Part of a small language model's weights: 2.82M parameters, a variant of SOAP for these matrices.
Each number is 500 + 40 x the weight over its row's rms, rounded and kept within 0 to 999. Layers, rows and columns count from 0. Numbers have three digits each. The size before them is the row's rms in percent of the matrix's.

# down: layer 6 MLP down (transposed), 256x128, rms 0.25, rows 145-244, columns 0-63
# up: layer 6 MLP up, 256x128, rms 0.26, rows 146-245, columns 0-63
down145 087:493555549522422510563533543495481511595492533544521460554480395513462524469475499444548528434496481513494475480472452554575550475443503452444531489565540491435503478430451527463509509474511581
up146 113:479479565462490510541525503464471522538554483460492562472518408513522539507556516515490508498483483499512529519480470544473525551480467450555517547530509510503483390503535511422521465549468537
down146 099:507491455479448544524456427440566492548562516565503332502437478513540467460445521394465590528567474520491502503515431540534507526518541521508588509528467478460498510474563494504520481476478533
up147 098:489509464508450531431477539553422514530476553536525533528508520520528506534426504461441483480475510516475532468437546530539522505541489427569557526466484547470446472492522506519569475443472479
down147 092:496509471559457486573502426451491457481536497459514494470483464485511485478473526560492472464444533441495519495423481561415453532390507552488525479532510448509490550455455466496535477487465492
up148 092:587524512524487494484387577440483513523477507510527463519457514536460540550511467568525412479513511466520506489522535441478442514453513505530530516484479490562473498531500481447540483468523520
down148 090:483446470530531522459536504495477474483494493436499489444522506443554476501471444513502569540557447539526457535537535526551488516495531444550444520536509541485525507518523522477435494490492491
up149 107:422439522544572548492525459504478469538447491597501413546567478469520504526511494524511539507456495542523484522575515532461520535486552486478615442509423521481513521609483496500497457517462515
down149 115:484465527511479542536501495470548459494522468444553554464582496447576428461480519539529446510504469437468501452400514541510533464522524481496548538503555437457519489467445479560497538498540520
up150 108:520493516495547513535562481533521476492509515494445481537469510541470553435579479482487497575394542506515570501559518465467557514559531504515495446503520481530422470446414481449462497536500504
down150 116:519517519434525558416514468502477511532391545549469573428514490438467507504488549537562469411520527494507555516516520522484507496498456546526511461498483422458479505501508415463543520561489525
up151 112:536538500524457447545542358459541467576467456443458519504534465518476505457488524443460560499548507441506439522590500540548497492476547554469520543492411459493525486431461470500501500535487494
down151 128:430502459477548531497476531526467496430518489494561403488411525522515479488451503490458468526443568471536516514537495585522547534428505447482540500494550486456477574379454526475473497458535497
up152 111:446509518506401507528470505371452450515475513544516532490518500504489499429439510494519484551458475462565520560563536510509488532443547448468510506485450458538409465509463588542431507431487490
down152 094:545497509457461419552481454489464521501546520537528470529459537507539524534477517456467518526487430479460484482474506497582448529570457536493532455517487490509495549543468560463567479476489530
up153 093:510527463522488563482551478547566553460494545529480488402514413542524553570454457474506550449491521509507587472502500475460451539490531502516481463484532497515476496470505474527488492485498467
down153 103:491433482476502511532523525558431471475471514505443490611519522563486494547468489535550480473487467480513488492566554520481512487547454486503541548453511496550453453405493506447498474445437490
up154 119:491484504559526478553492499586533476489476510503479477512538530466613481525468498498491515481474516462473558508400452532438543485506497532468498484457530606481432494487525514528485455503483546
down154 121:452498595465564414486558440469494535523493513531517455504561551505562507492474544437483502447502576502495466495427481497552575422447479479481483512459567528427494505432479585432516559503524531
up155 102:518516606471434427499448456484455544530520521539551489515516471551494503503494493454437518422629525510474559526555562469551507528490455509443561497443532473510505447529539463459483462469487586
down155 116:525495585478444531520495366518489484462489438546475426519478484477465495485477550503466555489531522506466514450486462458483546513397478487475514467469463444520486474471533501469550509563553445
up156 104:525499542485498507564465562518508543503575458518521451543476476514499542517535527532435537465507472479553506507495489458562464494498433509524492549458459536463432453464468474490459537528448529
down156 103:420537512488587536469506480540591552477514549507463467418580416454502445552530510496482463567488503549517506453534525452498531451489558547506473449501533506606438463548561482449480539501488537
up157 088:485548485559539419503478567527484524525460485538520466432490470559516548520474491522516486440484451486540513560498528500559542400468508445502536534517505423484536547517530518545561478501552469
down157 094:533512466586428487589500513444494530447477567542505506525534614535554487481488522596530509526490483545542391467480447493470519487605483547505473480532503461535479460485521424518536491515497491
up158 098:498577484490514548510482527519517536528527533427484420439438499558477472488574548425446574448498454491434523436453479454522493414480531486492464492436502529531456528611527550455509525544597602
down158 095:478509503480457516490473530540512490454454476471520556474507488476547572426422475517516442506546451483472486501499513487492451489589532521519465498460516400439629525507461512577518511461585494
up159 096:527477546483505444495504440499543460557498454512471533542495396506560555522502409553538458510527490502495517456467477489481492604484453565497433474543496485534486431486551478452465506518507486
down159 094:532479551517527553389515469429515442461465520450485489524468477480560473445565518567423422536471511499497476593605422514403511473513443537497535505516468547474545527491474404468511468488534415
up160 093:564513532453552510525497458548515545489525556483486466513452467438510510528455480507556502472475438524507506485470492549538494599533514505457534512526478504445485407520442476532489478473502538
down160 098:533541485492513491518564534473441445470547457515541609504431485499481496515514553529481469457512536408465595498467498529468457548472435470527473463465514486536556533508442509526506515497535487
up161 093:510487524552514562461424566479430507545468505480512490463476540449537497451473546537484536409449562579507489456502471540535458575498504494480459524521523447470557517482503472560446451538520518
down161 088:470421541506506555491462541487513451479400429478471528498537497451539524447480531513482499525545544527518427503522488511556433489478572513518466448487512503528499470506545456509478514499498468
up162 096:556545553566477491498470465464514518532454480540501413477484566497483505485562474542449481500469471510546409543481499527520493489514460568542530488394496553485507511462516547555467506447487476
down162 101:476539536534489529477522522474504517423515511438528438472540495426536527541501401585555480537459442461509523523517478494537536550525567481460478442540557463467472465521515491498430534470454553
up163 100:507484586487515419515574555445509511462567526483561500498575497472482473494415461502482503499525486459503476470426529484525541476526486484474482507486466458518545471446530465489490530507472533
down163 108:473498479516451577416469524560442508498447486514474419472437448553486554488513512491521543472492491527490497545543505530529449504481452519487531520565462509505443531557465518532473396581484507
up164 084:503451536484553443542492447502552477465488469535458463432481435472501553525534581494545483518530386484488533507464483480419539482510501487515571564564582572475617523452489471515546490542499455
down164 089:480512501516468516501467474524518504519534507501550535512604590451554495518434561540523525489450500578528454445506559538487443465507469521540582497507465554496463543516494540472544493454461554
up165 095:544500417485531471497495540553486536509488493536475434534520455538507531485497521505549516490524519487491512529488500522489451468508475464500426558567482454533509530485534483452495547485420494
down165 095:424500474544513550481497493519448492486478470505516517519483509488480510457564532468466531533521508533582533405456458537494493436483464500521544529529530513527534537464555449464505459476502383
up166 094:528441544479481548506534513582501591476544509492494516452499460464487547518563485490575463487514517567503479516502500533429513521466489477416512532431502521527508542481519504570536470488540492
down166 079:474412492530537457430460510543458568483522501519474518484549452485449465501555502543491461465531492523445536543528534579492453566533464555507539479500522508495546593513460464473492486557452477
up167 093:515440474579527490545501478487495538499482509456541505507509474491456457509482507415543505456522522490479475432478437543519537489492445551435508504454463546504521454576509535501500405523431505
down167 100:483480509445502466475514485547559517497445470461405589520513462601499577517521481501521470472457502519459527470500480552541503480490524478448497538504583467437465529507457519488498450489573544
up168 109:477483510490513452536485474505495531532536504549522538513439545489502510553466533455506475515486481489473472531440483551553541430481531498460517482566496480507485450508501410466516499497457579
down168 116:528489457551511534474528508468495442483528483544445470469527566490504504462468459503474419542463473502560487525507501457516432564534461448479471506474491558524495436421547481447485526476531461
up169 102:465504469494478469544483509499582477509542501485514501505482460447468545500402513459467494507536487504472485501473494522529473558550538529490531528478474419511427524495506506523470556410493525
down169 103:446502519577517489523500551564482497480470575539481491483483451543510554493534492434479526495544463470501438512512438483472448473445445487530558531478395563417455537520409530501551446485439516
up170 093:430499557524538476492477422456472431463493503529485531490505460482489516514467522482547547480490473468477474465572444468527485536457507432437467510506494473468592423472441471555472495522526462
down170 100:531571472506574499491482526517523486453475584518527509440498471480494550470546525544468497526478488529536470567512484548551592514498494479530479537468454472541486460492518433543476482485458584
up171 103:489444592432543429471516425500498502545467503481558523447473558508434483472501522545433529485467546509491493519466498531583495523457487447463516527461503415578499547514523464558535449456465572
down171 103:531432517460517452422445432539533496511471491498490504509501562530446505538486467471491522520500483485511505525542533471553471558436531559483576507443492445536506525475448494447480469533507488
up172 093:555481535537549520570532561434593539558552512463510486469440442502491546494535473481480476498546471486457523463516542453433525540459514472535498507504479566538586514461509536513476417438444501
down172 081:432524424465462520515532517521486448514428503465505534464497480506525410471491463451487512554517515549530457509523514458462491542580497463565624504518510459510574476504538485534529503549540496
up173 089:513517551498430494514523521496573529481455514468532485446534467538533532528475521495409479606545473490456586487509572615545569441466471478562447491500445537413489479465472460550517527489473465
down173 088:573503442554433480461490506474529550489516500558423486509506579515492466470521466509588523432429514479454543477486456459505487529486470558461501439589485524576425535472467523493484469538564582
up174 091:548493570556479451463462499440552477522495485488471557530557521502525500512474451472533468544531540488519490566453498444464539517511503520524541436438478463518495465551569462565442547455504468
down174 074:441479436549559463372535422501427459458480557519484482465463494516469440469482485521504546497498495531464495504534504529546452507448478520554514495515502486529502504496476517512534491579489511
up175 110:540518520506516472475555555493498530486549522486514510496398536558524525579512467470476493524544508503468528553502578529485527497480568486508520494467450525448523435608505538529486453478465532
down175 086:521550514479480467505486571451464536442524516525486543489454472547449398477492487530504532566553532540453485537513560508431482519527527512520534571520516551516528487513456528563502579477511475
up176 099:435459561500520486516515548488528510408507475501510393466532544424493469434460494455507545517530586489448503458475518510520541445472496513575476487562490492482546565486559517569498460472553496
down176 098:481531547459502463400465516518461465538478491501470498514514426476518560489559530491421534488509521608506471487542483507470522491466552451466476566513482509448520449511478453483514567470482559
up177 110:533565482481529461479543553527511493537517524498506520471484456502484494471506522483497495493534509543517527483573514432554500562530474453517547491497456454468516464460523418462504462551486569
down177 129:550492494492432445576515551485498559538513442474436518528501516512430479588460440523578524573439464467492541517482494487516575486421471502513511471506452492477430576496468551516504425444500507
up178 088:471481432455482524518561484482534448432421489482505505552441517472490494507510518456417527468454469448463560520511492471562495464554521503575502490485463473511457444518554540530507534535466550
down178 085:463481533534557485523495503576490525442461506529563465535494501538425559462499464535528513498444471503425514477569544501532479460489500546502520481480487426491467502492417493435505484512388522
up179 109:460556467438496475532429566498548453481536498556438548503470453482466485479488445454435504439427486497543462538503455518469521449484422498466499505516501555493488552490428551524471519485483580
down179 115:558479558450436457604428462506599531504491474449490481522493535493498473558446392453547518500482483507475480494495511469564499547522507561474521495540538438516479536473465471515486487504561510
up180 103:487561515513511519473430515486500549540454447565464499529565498535584468489476474467482578483504506453542551495486479490535521465439503478536457491385505543467474450446453534494508487397514540
down180 101:516448466438526470528531519514499519499484563504551509502537494514466453519532522529442450474447494500544467491468545474530498545488494458549513386492517420501456476511464458526509484509481417
up181 096:455527524538540487544492563509440500475539504430563535476495510440459507509526587491490515477549543510506441538427479494479501501536422502519527446425461522480493572530469491468458441503514522
down181 086:474515491459479431456440529494562444573429567557458535459543526550501474496458494550546476479426425519508572529506551512519537513468526546493443467443524511438462528465465500514480499519466562
up182 110:518519529511550429517470454556467442568531451433516548458488472510465542524505539481546506526419501443552450584490543504525438508530471495482476568495472488457469523505541451460509464465462524
down182 096:562509492411460520501485484524479537538513482503455441501435524477491563508509478529484538534552541515519511441556399522456564503553535524543448421464552501498477543519479464448495506444571566
up183 104:517491512477443467496521502553546487492487497474510445559483467541492529546495476460581462492473445499466520496447478519538471519443450524495511494409491525527462475514556470534528540516440513
down183 124:513436485507508460460498552498462433520516550513475525460517616498486460472505545513529492441615541526491524504507507420491539469478431461429516479459511552525438453500502513613512558479499560
up184 096:441531514440382543512463479611505494548445465491495546486493564518489542499425543493503510480462518499501454511392493515474572464483428500489554510458440470529545544428441457491504477514525528
down184 093:534486516527631464525554520408547487537560534532493506456520461510471480519466501470514467530561554518487476563477513481531489420496566586489501434487489463533472457549538531566536511572504462
up185 096:533469526458532478545556465487484603501539547465532526447460503516475524556388605421494445509547532512505552502550586512492508480468460488454476535494499515513504477572604466525492568543545538
down185 079:480494489515431567424491531537543453571506501452479501561521517524469490410483469523497559522501528519454443543464497529503556467501453546494469521506520457504469520553441574467484452512464515
up186 123:514510564422540498486542551554512489482512495551500487549474541497434474569466480428468493482602579490502527492555453503514485511434476562585565533470451491537526499522477426468494477486537464
down186 121:498492533518475496454498500470462517548528473470451551488543499516509499485536446460456469499451610482507503425496532440467507503556439518526525461406515424526498494461540563489482533505511376
up187 102:450526520429512497566445523527586412541521476542473496473408481538499567481535424492495571453473535494527481498526479525537441470455483484451515526546498562458409627500521589513483509480487488
down187 100:459548536540514529484481545513444492481458549497435523518510515491503525511492505532503477531480529459479489504437559463469503469515478568512530401474460580470487483467409480476436472498497467
up188 119:427522515473532547463454466462526470463485556435463465569472518484443521466498466468520521495501459526406525411449572454530595529404563478508500520459496505480574489480498492484502423501585505
down188 094:499482485496478427430435513509466548477470490471494461535566511462468575556514492514548487550484430442467389427513524492540481557455523573475460499437501432591556514493537525477485495513529422
up189 088:490480558554492546452446509495584514524585477559507511504503487541571549540535446406454539469553425493531463527499476550442528510446601484477475510532458478481515563460475494537504521462480471
down189 080:494395460535531476529445456490461570521499522556502535502576498507467513461468547521616528519480491565506540519567472518475412524498530524526459498574513435417481482495441455447528473550473500
up190 094:510581505439585525502442505457511483558467468524472586514501487523458471503445526487449492556427522498494504535551534556539515505460485515500506483429408451532546564530500489603423500471445519
down190 101:500521481467497510502509510490564506484478487455498533495502511452550551533557476572452533426551476465477560497528521445432532445544504594536565470481433492560496496550495482498476496487554432
up191 111:519520505545477473496523542557557472539498554476506504437547446515516473518515517496566507508501513480494521494449490435415540479557490607526525534479492476461504542573550442515501476483551506
down191 119:534546470537483475501578498544442570456522462532554433463523497495546533464446503484514500496503496502498416423493509501497507498514491475470547489527493531434498503480446590504556511543445512
up192 098:567451521616479523520513537487476389503513499510468455481500521385502459522562549469497499528477498516578512613513527575495562490494541496528496487464450509482498502432506480488506490465502447
down192 095:443518545509495507523464528549507565483443490526512570532468452575499461538422513494426476485449461539439470544500454453480469501464412531541552438505501539555495490521525487433485470466498519
up193 096:524555482469502568526513581488534482511507528484477519492565530455457560514502479578434383481526545458542594528430474619457472471478525490554507588494483509463501451476520474524511499522494511
down193 092:523542443488513510530549439565502544472470518484545437440546463514512431472479510500531467513472417526493485510563532479549496502523492579477486495513577509557429508495477494485414549520481544
up194 106:470433519518532586529512494508475481485532482513510507542437542527518475483499488370505534533479485510448462478528569564577511488411482441488567515484442556475535537459449513472428467491485534
down194 108:563558507553495512473517431452552531499498484538498356539499494515494530478480471491489519508449498515526569556481424597536567450440550548504429516506463486484546472489510469483499442473481586
up195 125:461487561482554532571459566466494499497421489420492467546463506554459531447557548510482516513458471490566537509514505502513535554445446542462582500480471465438509466471484511497487474517595548
down195 116:501532458573480562475522518458558487542501556492521527520476510516490520527564477575468492532499478515487498469472468469496521538450550496448389482498392523546552457504481499559509487493480505
up196 109:430478466477503540503532533551475486556500523591576525461512482474538443516467532478507526536536476439514448510502438481526430486521474482514536532511475502532476516531477403542553498509415455
down196 121:539496518556572541471474455472463530483404555495545546515483538512473537468429458543466544535531469569501453525499526481475508467565543551609548501556489493513472504508505524482530515524467430
up197 108:520478532594547546444529522545486466469485456494581451482496532551502464516493488512479469421465436484505527491509458538496458491479508455518523456474490566436434603513504487477521474476507526
down197 119:497515456503557503571525438480517421496438515449598407533519578484512446457503510496519473560446490527497512477459488548512531534513523538509499544556548471491501479495489482472455449464498514
up198 096:511492476550538478529472476477484502493492514499460430473486453467491528570545584488465528487491418487575450517538498487438459459481515444481545474457472528472540503398511457514544477469527543
down198 097:470561463461451567487492514512528494495435496518450488408482506494447513435519453473444445532507460503453440522459538405440451450492456557522480367517436523501527425532547514507563484483463461
up199 121:399516545502561465451448492529553494511555503510532515510439503508446509490526424495537560427458466542475493494462557520502577493502511540539563585479489519483527540481524449435527526527531543
down199 127:573578468516477441474494433521552516537510500452521462483543454498417519481502412486546490461549412487470497456452575497543516532477549493555449512487549493435550526492529492526552487568482523
up200 092:504466542584522529558451572500502412574471559533507519490497453574509470562471519499466526481566509574445512484462485477439520551485429480514504491464512496544380452536461485520588511545452533
down200 100:501507562478506515566491447582506462571481505526574472528531464557521480477489581496546551491509470583503564493475469509529446444511510565517548501533543453480516554494447490543462555517496530
up201 085:525521467467500492537418531492516469489527523501494479467491455430487479455541474538543552495438473498486506418469508557504503459468543499546476525393472524519547448531536473506476488521492545
down201 077:439478434516554488433509540580525499440500496555442540471546478495472479493525554492512472385515548559501448483522530489487476461491472566533540470508495475535511458505479454443534507586489421
up202 097:509433502395539490436468516461496412518504520522495484460452519421441489447491506523497484537552487506492561564419509481581473527433494541470491522431492530537514433490495538543528524515438472
down202 080:489483505587558508522563455514421447529583447446414550462464424492505509480478487475508503452473545488499501506462438558492471518494429438493479518431482502523569498445564504417484475491509472
up203 101:506485534433432465465480427518501568520486444490481483462523496533519522459556509506536487567443515482522538552510468488505512530451456450471499542496450559439478512527527505582507499503483446
down203 107:489480483524510494499542552424490459444596521488531474474476510431500491501452467458477421520501513574498488463459502491413458585555560480516459472528528529433524474493499507528426515494480555
up204 092:552522522471499524570579503520575463515493480527443469526420498432574500475465514520455444452506441473552565504477558558553522416544518462495557560476450564501471593483490548512518546466497481
down204 089:504462497505563480593539494521498476527487519536514592528444571509529496546538461533526543490481494457479474441552483513514427518506524561469499519454533471521511492579562466503457488552507431
up205 102:488440476520535438591465550460451518468536537481460486505486525532460467524526404497414556503501450565577582513528574496535509499467503462543515514490458503532476446460467475514517509440550513
down205 096:490564528499535489517487480495461549479557376488495500510495440481547495477467468495499528481541470493509544483534500602506516531462449478487511421494507543458459530406519493473471544477471487
up206 095:468520505510475485473518496511504461500449506490478548539464491538498457526427426466582466510527509469470565503521512501476465439466429526565477532543472530519494461553497483484505431448527529
down206 091:456463470569466545483487530500450468429474592456577529480551511556554495505501477641534457583492454419531464516496554496519490509581575467478483484531466422525510467459524492486462528500472445
up207 092:462535451517465582503570581511471435485495524531513512503435547485436463602459491521429553523499499495567526473470533492627503514495465539566461468485433511505444482435457483490510494454499471
down207 090:487483458486473502548475497517462475492526503506522484469491507507436522496563535589476557488494512467417509549521484482502524519433520571419505480499505436448542461514447461434553570507465434
up208 100:523478493472541514450517470477461489508498619528475528454528484545466501502531521485485582503498467482515497526560451477505542468558533518519531512588453482459472497462477473486447508573434521
down208 105:476451504445531478477582504455442512543532528529513515483412594455406397522502453458507507535515526562460482456529492411579528525553527501567530496475482529521511537492499522497456541468486537
up209 107:549451497534459401584534502416526589570474539515519464538539511505495485527476463562519538546451540469511435503483486499469492513556456511443452521454533533483501542477581552502543481537482483
down209 108:543512485523465536478466474521515453461587589430478546511499518511467555453525522575465479454420477482532530467393491456451499466438489492451541495510500414466487486400520521476521470483496457
up210 098:468496501502519484515533505465467553512572523468533534528463529438533601477485461523512477410486489472475481511489530441465537502574431455490464551583491568423494526427536458521474475612521457
down210 087:487556506507464486533482526542402483526453537447456586524505486504484455510499543482458485570406527515547494445471530502501455600489461614512521448526532451482448491473515523453531533438439516
up211 101:540530545555546427504535543461489484566504509499514543473530551528488525474500483506445431488466531575482553479487570546492472532546521476538535581493483565474377570539482509468532492540522506
down211 092:539529532490450472436457485470457505489508547478468608575556535502540480487462447610557559523474507472593538494537499444518494495544471505513487446489516490511504508563487522581424527460505429
up212 100:524466465468524489563481532456414541531517461473536509568530492502449511504512533459549447513544510481499572485573483553504495524507428450517448489509485448555404478580504435435496565441460517
down212 096:499521472493570466494540531501548478481449461553543473427494523460448469517394460535484487510520370527482466571539491492548450537395523509421525536551462498546504466534479477472513408475525508
up213 091:534489505521568474437469474604481483502447454505474492494461560545388447471573581439494484512556505506510474540482464557529534462504522549517458462424451452496454512555528544492560454523453523
down213 079:418486461486522503405518497495487496509467480457484613555471492543477531494441508526474464518490470555513451504553512468469498572462494441425527486539524507600470515502513557411486513528502460
up214 100:551488489494479588554569515517535479517479444535495488482487476498487586545491524446407518437502434493500621510584504583408469469522579559491482453488508489540524500562510537495578462468410492
down214 096:486578526572514492514470556457581533501492470490434567509484522501522488521513414569493550490529470474447406433460454492517487526487477587523499496474534513507482492515551437546436506461469498
up215 092:498538483534540507426538576467502528534561499567550470520467476523531527552522519477446573489495478487438526527489440562476479483437497482465522543520554603473516515500575471511507504474520452
down215 096:468485443496481502458545517476463480458559517455530438577568465456434528448521495587508489517508478517545456480522494511410496406547480551526533500439467504561544530502493478523552527469516440
up216 103:518559517477439486427451499547572516532472473492564468483498494441530545501523475475506487508514580386581506473439436494484437558524515548549497486490500525493528428483474473513553489445529484
down216 108:465525526466565522518513427504535530506572514544539523493501423535516461465434427467510426450513421507534447498479469467522512508514494549557460438505495530504529571624486530530484466538528468
up217 094:461509514495608460412566545533548507560507472482525482540576464524468483625438439436517525430514532422457546454509505419546499563518577474507549459467453511495526509532495490475487465492408528
down217 094:518484493448469525498431463518495461618549500507522384446469450471512550486547502491471571586485465577497529540529437541510500482492496545527457564490455477499462518519500471505571495530514556
up218 089:472542484466532550473418521546543480479485529596525511500491493405506496435523490472554494508432513487555519474465532574525455507470431524511551525499532453438516491511520480594541407564499428
down218 088:520492509538495544443484554563546475442416417504480526528550479469501524427500471452511520544492528545493461535484476525514572560458445473508513463475538494519531473487461555529523486439609478
up219 107:556524498452424509499439537475501503508507460454489499569514495491549577486482522497465527499512463460503525536535454464494473423470508510455546458512444513503567489470500476555513543461558561
down219 103:501484479567507466513456481538484520526457508514448499572493492448469499464509534522508547414528456456433463555493529440463549551563478540458482533420529526461509454514538478484447472473451462
up220 102:541457486544611473450522466510514485492530457508550444588488531551530468462506448449407457485504498472444561529496494526442531517562565475448560513484486495503490530418521519521478475499508525
down220 104:524507484510500558463487498520522459478465561470495525465586529551468510499542463562563540518454466500456542519538477413510459556568505548560526463502457500532508519506542505483393433527461443
up221 100:498484526438556520500507537510433549503479550535500461460512543473489496497507461547450514539548488466497558424469489519445533502472557570530448508452496463404498453585486476519492400496449500
down221 106:470505496454471539496526501471588476511538528475427439451523504492495493507487522533509446486498598476555490486493571497565563526485470467466486549497511488486504490544523447536568457490574477
up222 113:513549559438551498535450469514517581550437488519494538451495505508457529549544554451463508540518542461488511474505525570529494453491467502475437438577454504474432541514440473536511552485501475
down222 123:532530564510468523523474470553485528376442506496464431510529542477545537470553527430500521413480535513524513403536520515550505490402450482533509532452508435520509558494483461477503587502469483
up223 111:442572464522556496533485509549561465520491509419571527389498463542493550499500466479552505464512474495506519493561527551503492472463469458536486602463519468464495570444480546569497458511509545
down223 107:408522484525578439550492435441497535450470553486484496506508451551504452480483416512536428454491406456498524533441529517483470486492455550525519550484506505482524459454471549571517507500452469
up224 108:571434436537537551538513543456454554446406489514532466517493536504411432463464468529551556461517503501499529400480494515502537494624512467515573549522470454482437510478518510493531412437517517
down224 125:517514519490437503488543496460443526493558595504472519480521540451523541452474527507445453459442468485511557471528593515443526443453478521518552515494512483418492519441492529511514492540476454
up225 085:487550522558524512522487578551531509539466575465465498484429469539440581463513516493481478411587538465499604442532564501558453510498525514471466513477550478571531534562504476482468455491527504
down225 077:535502465439492494476490489520567474535548531468485454517463479558490520578491487510517571515434474515551536498514409479536608526450578460476519539495513475496528462462445505524560536442525536
up226 101:430449471540523523508551453484472442533506561531524513532500490549485512447424576503429561539510491457401580505474528534502533480531546539451527564485513488433563500483479461509480490539449494
down226 101:502465444445503585544577456498503458507502469437446476561530544447442438472536465502580468541481520494545592481501543486491433482533531540508479472540486480549502405559521562523479531503550489
up227 117:539500529475474560435478483497519472493477567546499538522540554496455507626490527505555514452544512518486529458509458481550525462535519513522548536501439556455508485549549464502475493529446487
down227 112:586460484485520531433493464457503563527488493473529570426487520528495539474502500565491512607506495528547496519525482480483496567509541502526455445515487454557479458494437462506562517554545466
up228 098:539534566528502511518524399483561507453507469500509458544498556468496458489498494411519542561461522476533430495498473534468566410527512454550548480539515444584451479490496586539408548445548465
down228 096:535470456534559455517538530517465480534533461488532511549499451436508496540484529496451507424485565522481511526587523628535421496436483454507542449505481487482505573491464565508469514479450484
up229 112:520448471426520431473532476426517487553560531476567485479489539480477531549519468496468575468509449525543484497519474520523514505506472462476529449457423497484509534508477463466521491545486515
down229 122:517445486531517510466472427490463497477472526474577399539410467440495466483583478502467541569462540501477412506444478498487481493503494511486495533513531476491505505469502490488464538433417552
up230 101:500442514396495486541519464505531527547516517528471487453550515510521508588513469437425517406547516498521499524566444457470473504478457493458484498478500503447577485453476442429488538556506509
down230 089:524492428533474514443518462439422505539538485477530558459493467512531517455493507556507498556540450560485434494467503535512493491468508511493451505490482499485566470553536518536549488449515493
up231 104:520494475571529493550577625538462462499544491418487459487462549509535492488503537497535563538493496441463513555496491524431516482453552443478540566432444551542500500515457498467448481486486517
down231 107:492523587445486509510512472431515484564569528527450547524526408488445488566593507567529538482508453490521475459464440466518510553537486473540518467528515565485575453598459500547500566457540485
up232 098:432540550501538555463522476522483460539477613495513504511516441541553513479410489489539465489489529537572507456516484567510534504527452509521537489423436451485476488518568505531573479558449538
down232 098:488534434465511467409468603518473469458497469453450535550495512544470493498535534510487440469514471521480435509502544519528439519512511508406494539575496533524523505508484454518506514492488490
up233 089:453484513464528531451478535456472515479544466484449478479490515497555482556474500459355456525501597521501538525509477513454534449531431438558470473467510500454497529546551543502589442502441483
down233 080:519464493541542510512466483509492551483473501491536587420526520568455451485534483539527467535505486522503489553592508475477421487539454584437528437500464420571537508521428561536470557498484480
up234 112:510545477516503410528445488491615441483494531494467469547532537500530508508453511506547532513522519476516601469520430499451556449449531519562544496536472435469550469546416467467451470434496519
down234 105:437572497426525517549485506483512484444547483440502503495458440540517471547529504423532538512546480495524508437526515483443510564545476473480463468465554485503461604563452530554452584477469530
up235 093:471583559494566455522561473539533522471379486467510537563475386408493461452545508528502516487478503464531494516508497501466487528521531459522557538531421476530498490571496515593539515464470511
down235 091:495473471587531539545511475502455463519472578544530395460486468502509533477535448502527426564454518573494498469534460582502506463554456477526490469511470495536443478458508576454518530502461561
up236 098:470514528597495538500496563523513525567432431519494454442536408580503489507515468503554522491497467451476414492471505503519526514483479466565459440438449499554492475455463465507472480535543511
down236 118:509479514465504503552464464534434454473513461496532484496490507474469511509535507465566537527443629497447449493523563465519473539488551543434458573530545531503528519492533486497478508529488449
up237 113:497458496478501401454539500497513493518467556470511506555448507522453541493516504525494518466521505484470566423517484453451558497479518448540493450508492476518464484513530471468485541518452494
down237 123:479586485461575462521536504501517529525454516476538570464481570512509491469553478529484432483498573514557451601467503533468505507538473495536433469459463539509513515481536497581476514503549517
up238 095:531479502439493539539484532480498576447507499511460477554497532473458514552497421522500510527437501488509501459531506494468514516560544549444527591426480487527541442486604521532546542529488498
down238 096:477557433455515450442472512518511516455469499542472456441473513505402471461496539515459471552542458430512519595457463499468470554507507503418525535421477509517490512511498537479542440472507462
up239 105:517514458479497519527551532496425419486425503511547476526484485532543511449482460487481503470512463564509528491509499498456503463486489524519563615504470567513548458497514570488550513527388572
down239 109:536458558507525449496516471515460537472533417534476378531414418529444569512491487442440489484556494524461450491483518579517534555474508434485522501550493502406509535468539536498548492490457539
up240 103:453589535504483520526511371512498501532497520497504496500477493542476473554485513485515497461418491493467551458539490493427491452466483567440532459524444567448548516496578543469479495468505506
down240 085:456512498508494485578413524487517499494454449532498432461472453450553527509590554459482501480521475553494472495542498526484569487460507569472464479529480475492501485466487487496629442454497504
up241 098:439462597529507456506481515518514524577427500439539474557473463480541478556469524443476442564490488468619540494522473476476463506485530584523480465477495535509430496482427466497470485546484576
down241 105:491548543444470537518508504475545487484491457462431514560523532502507442565556506519566553475451495485470502498548465476424482479470459602486549536498485480489487538472463521532496465487497536
up242 096:471478524410438436512504510457554461503498480540493472443523527492504604527538452460507429503492453525501574462496545572516466470502479444484549524461468534463486446407534504497501479496472556
down242 106:526459438485501478512418563528513479505504497483591513455468470431529463537484538527472548517459581414526439564481564452488484495542513470490531491480500515483407472474519458536510500493490501
up243 085:572528462477560373517467518459506442563552365486501478500442489519549490491506516512487523478498516506498550480471499438471555459518532489474534475456484606504429479498529491480533517489500551
down243 083:489437508509517430520512475504396448493493527497399582510572561446500513478503465454533545509461425448506472493485477502544498553494456574525513492502517426504573463489467496461470525505491543
up244 105:471503559528592505537493489548554492532520478578488540546499409492488511465482449531514459452432489456492491535492472449553482559578530546495548422503456482483556542527519548595478451470494509
down244 103:516467473497563524433385543474441572511498493557573455554498513509452512507476492510430490500462492419539546477470469525546476508460535475441473486548491421427513476506474528525532474465471513
up245 095:499534513451460437539483462483432563559531580552438516512477496451526480481541514513466476473523537550456601453438548469473499445494567520474547471486443517524449489487536491497468479409461516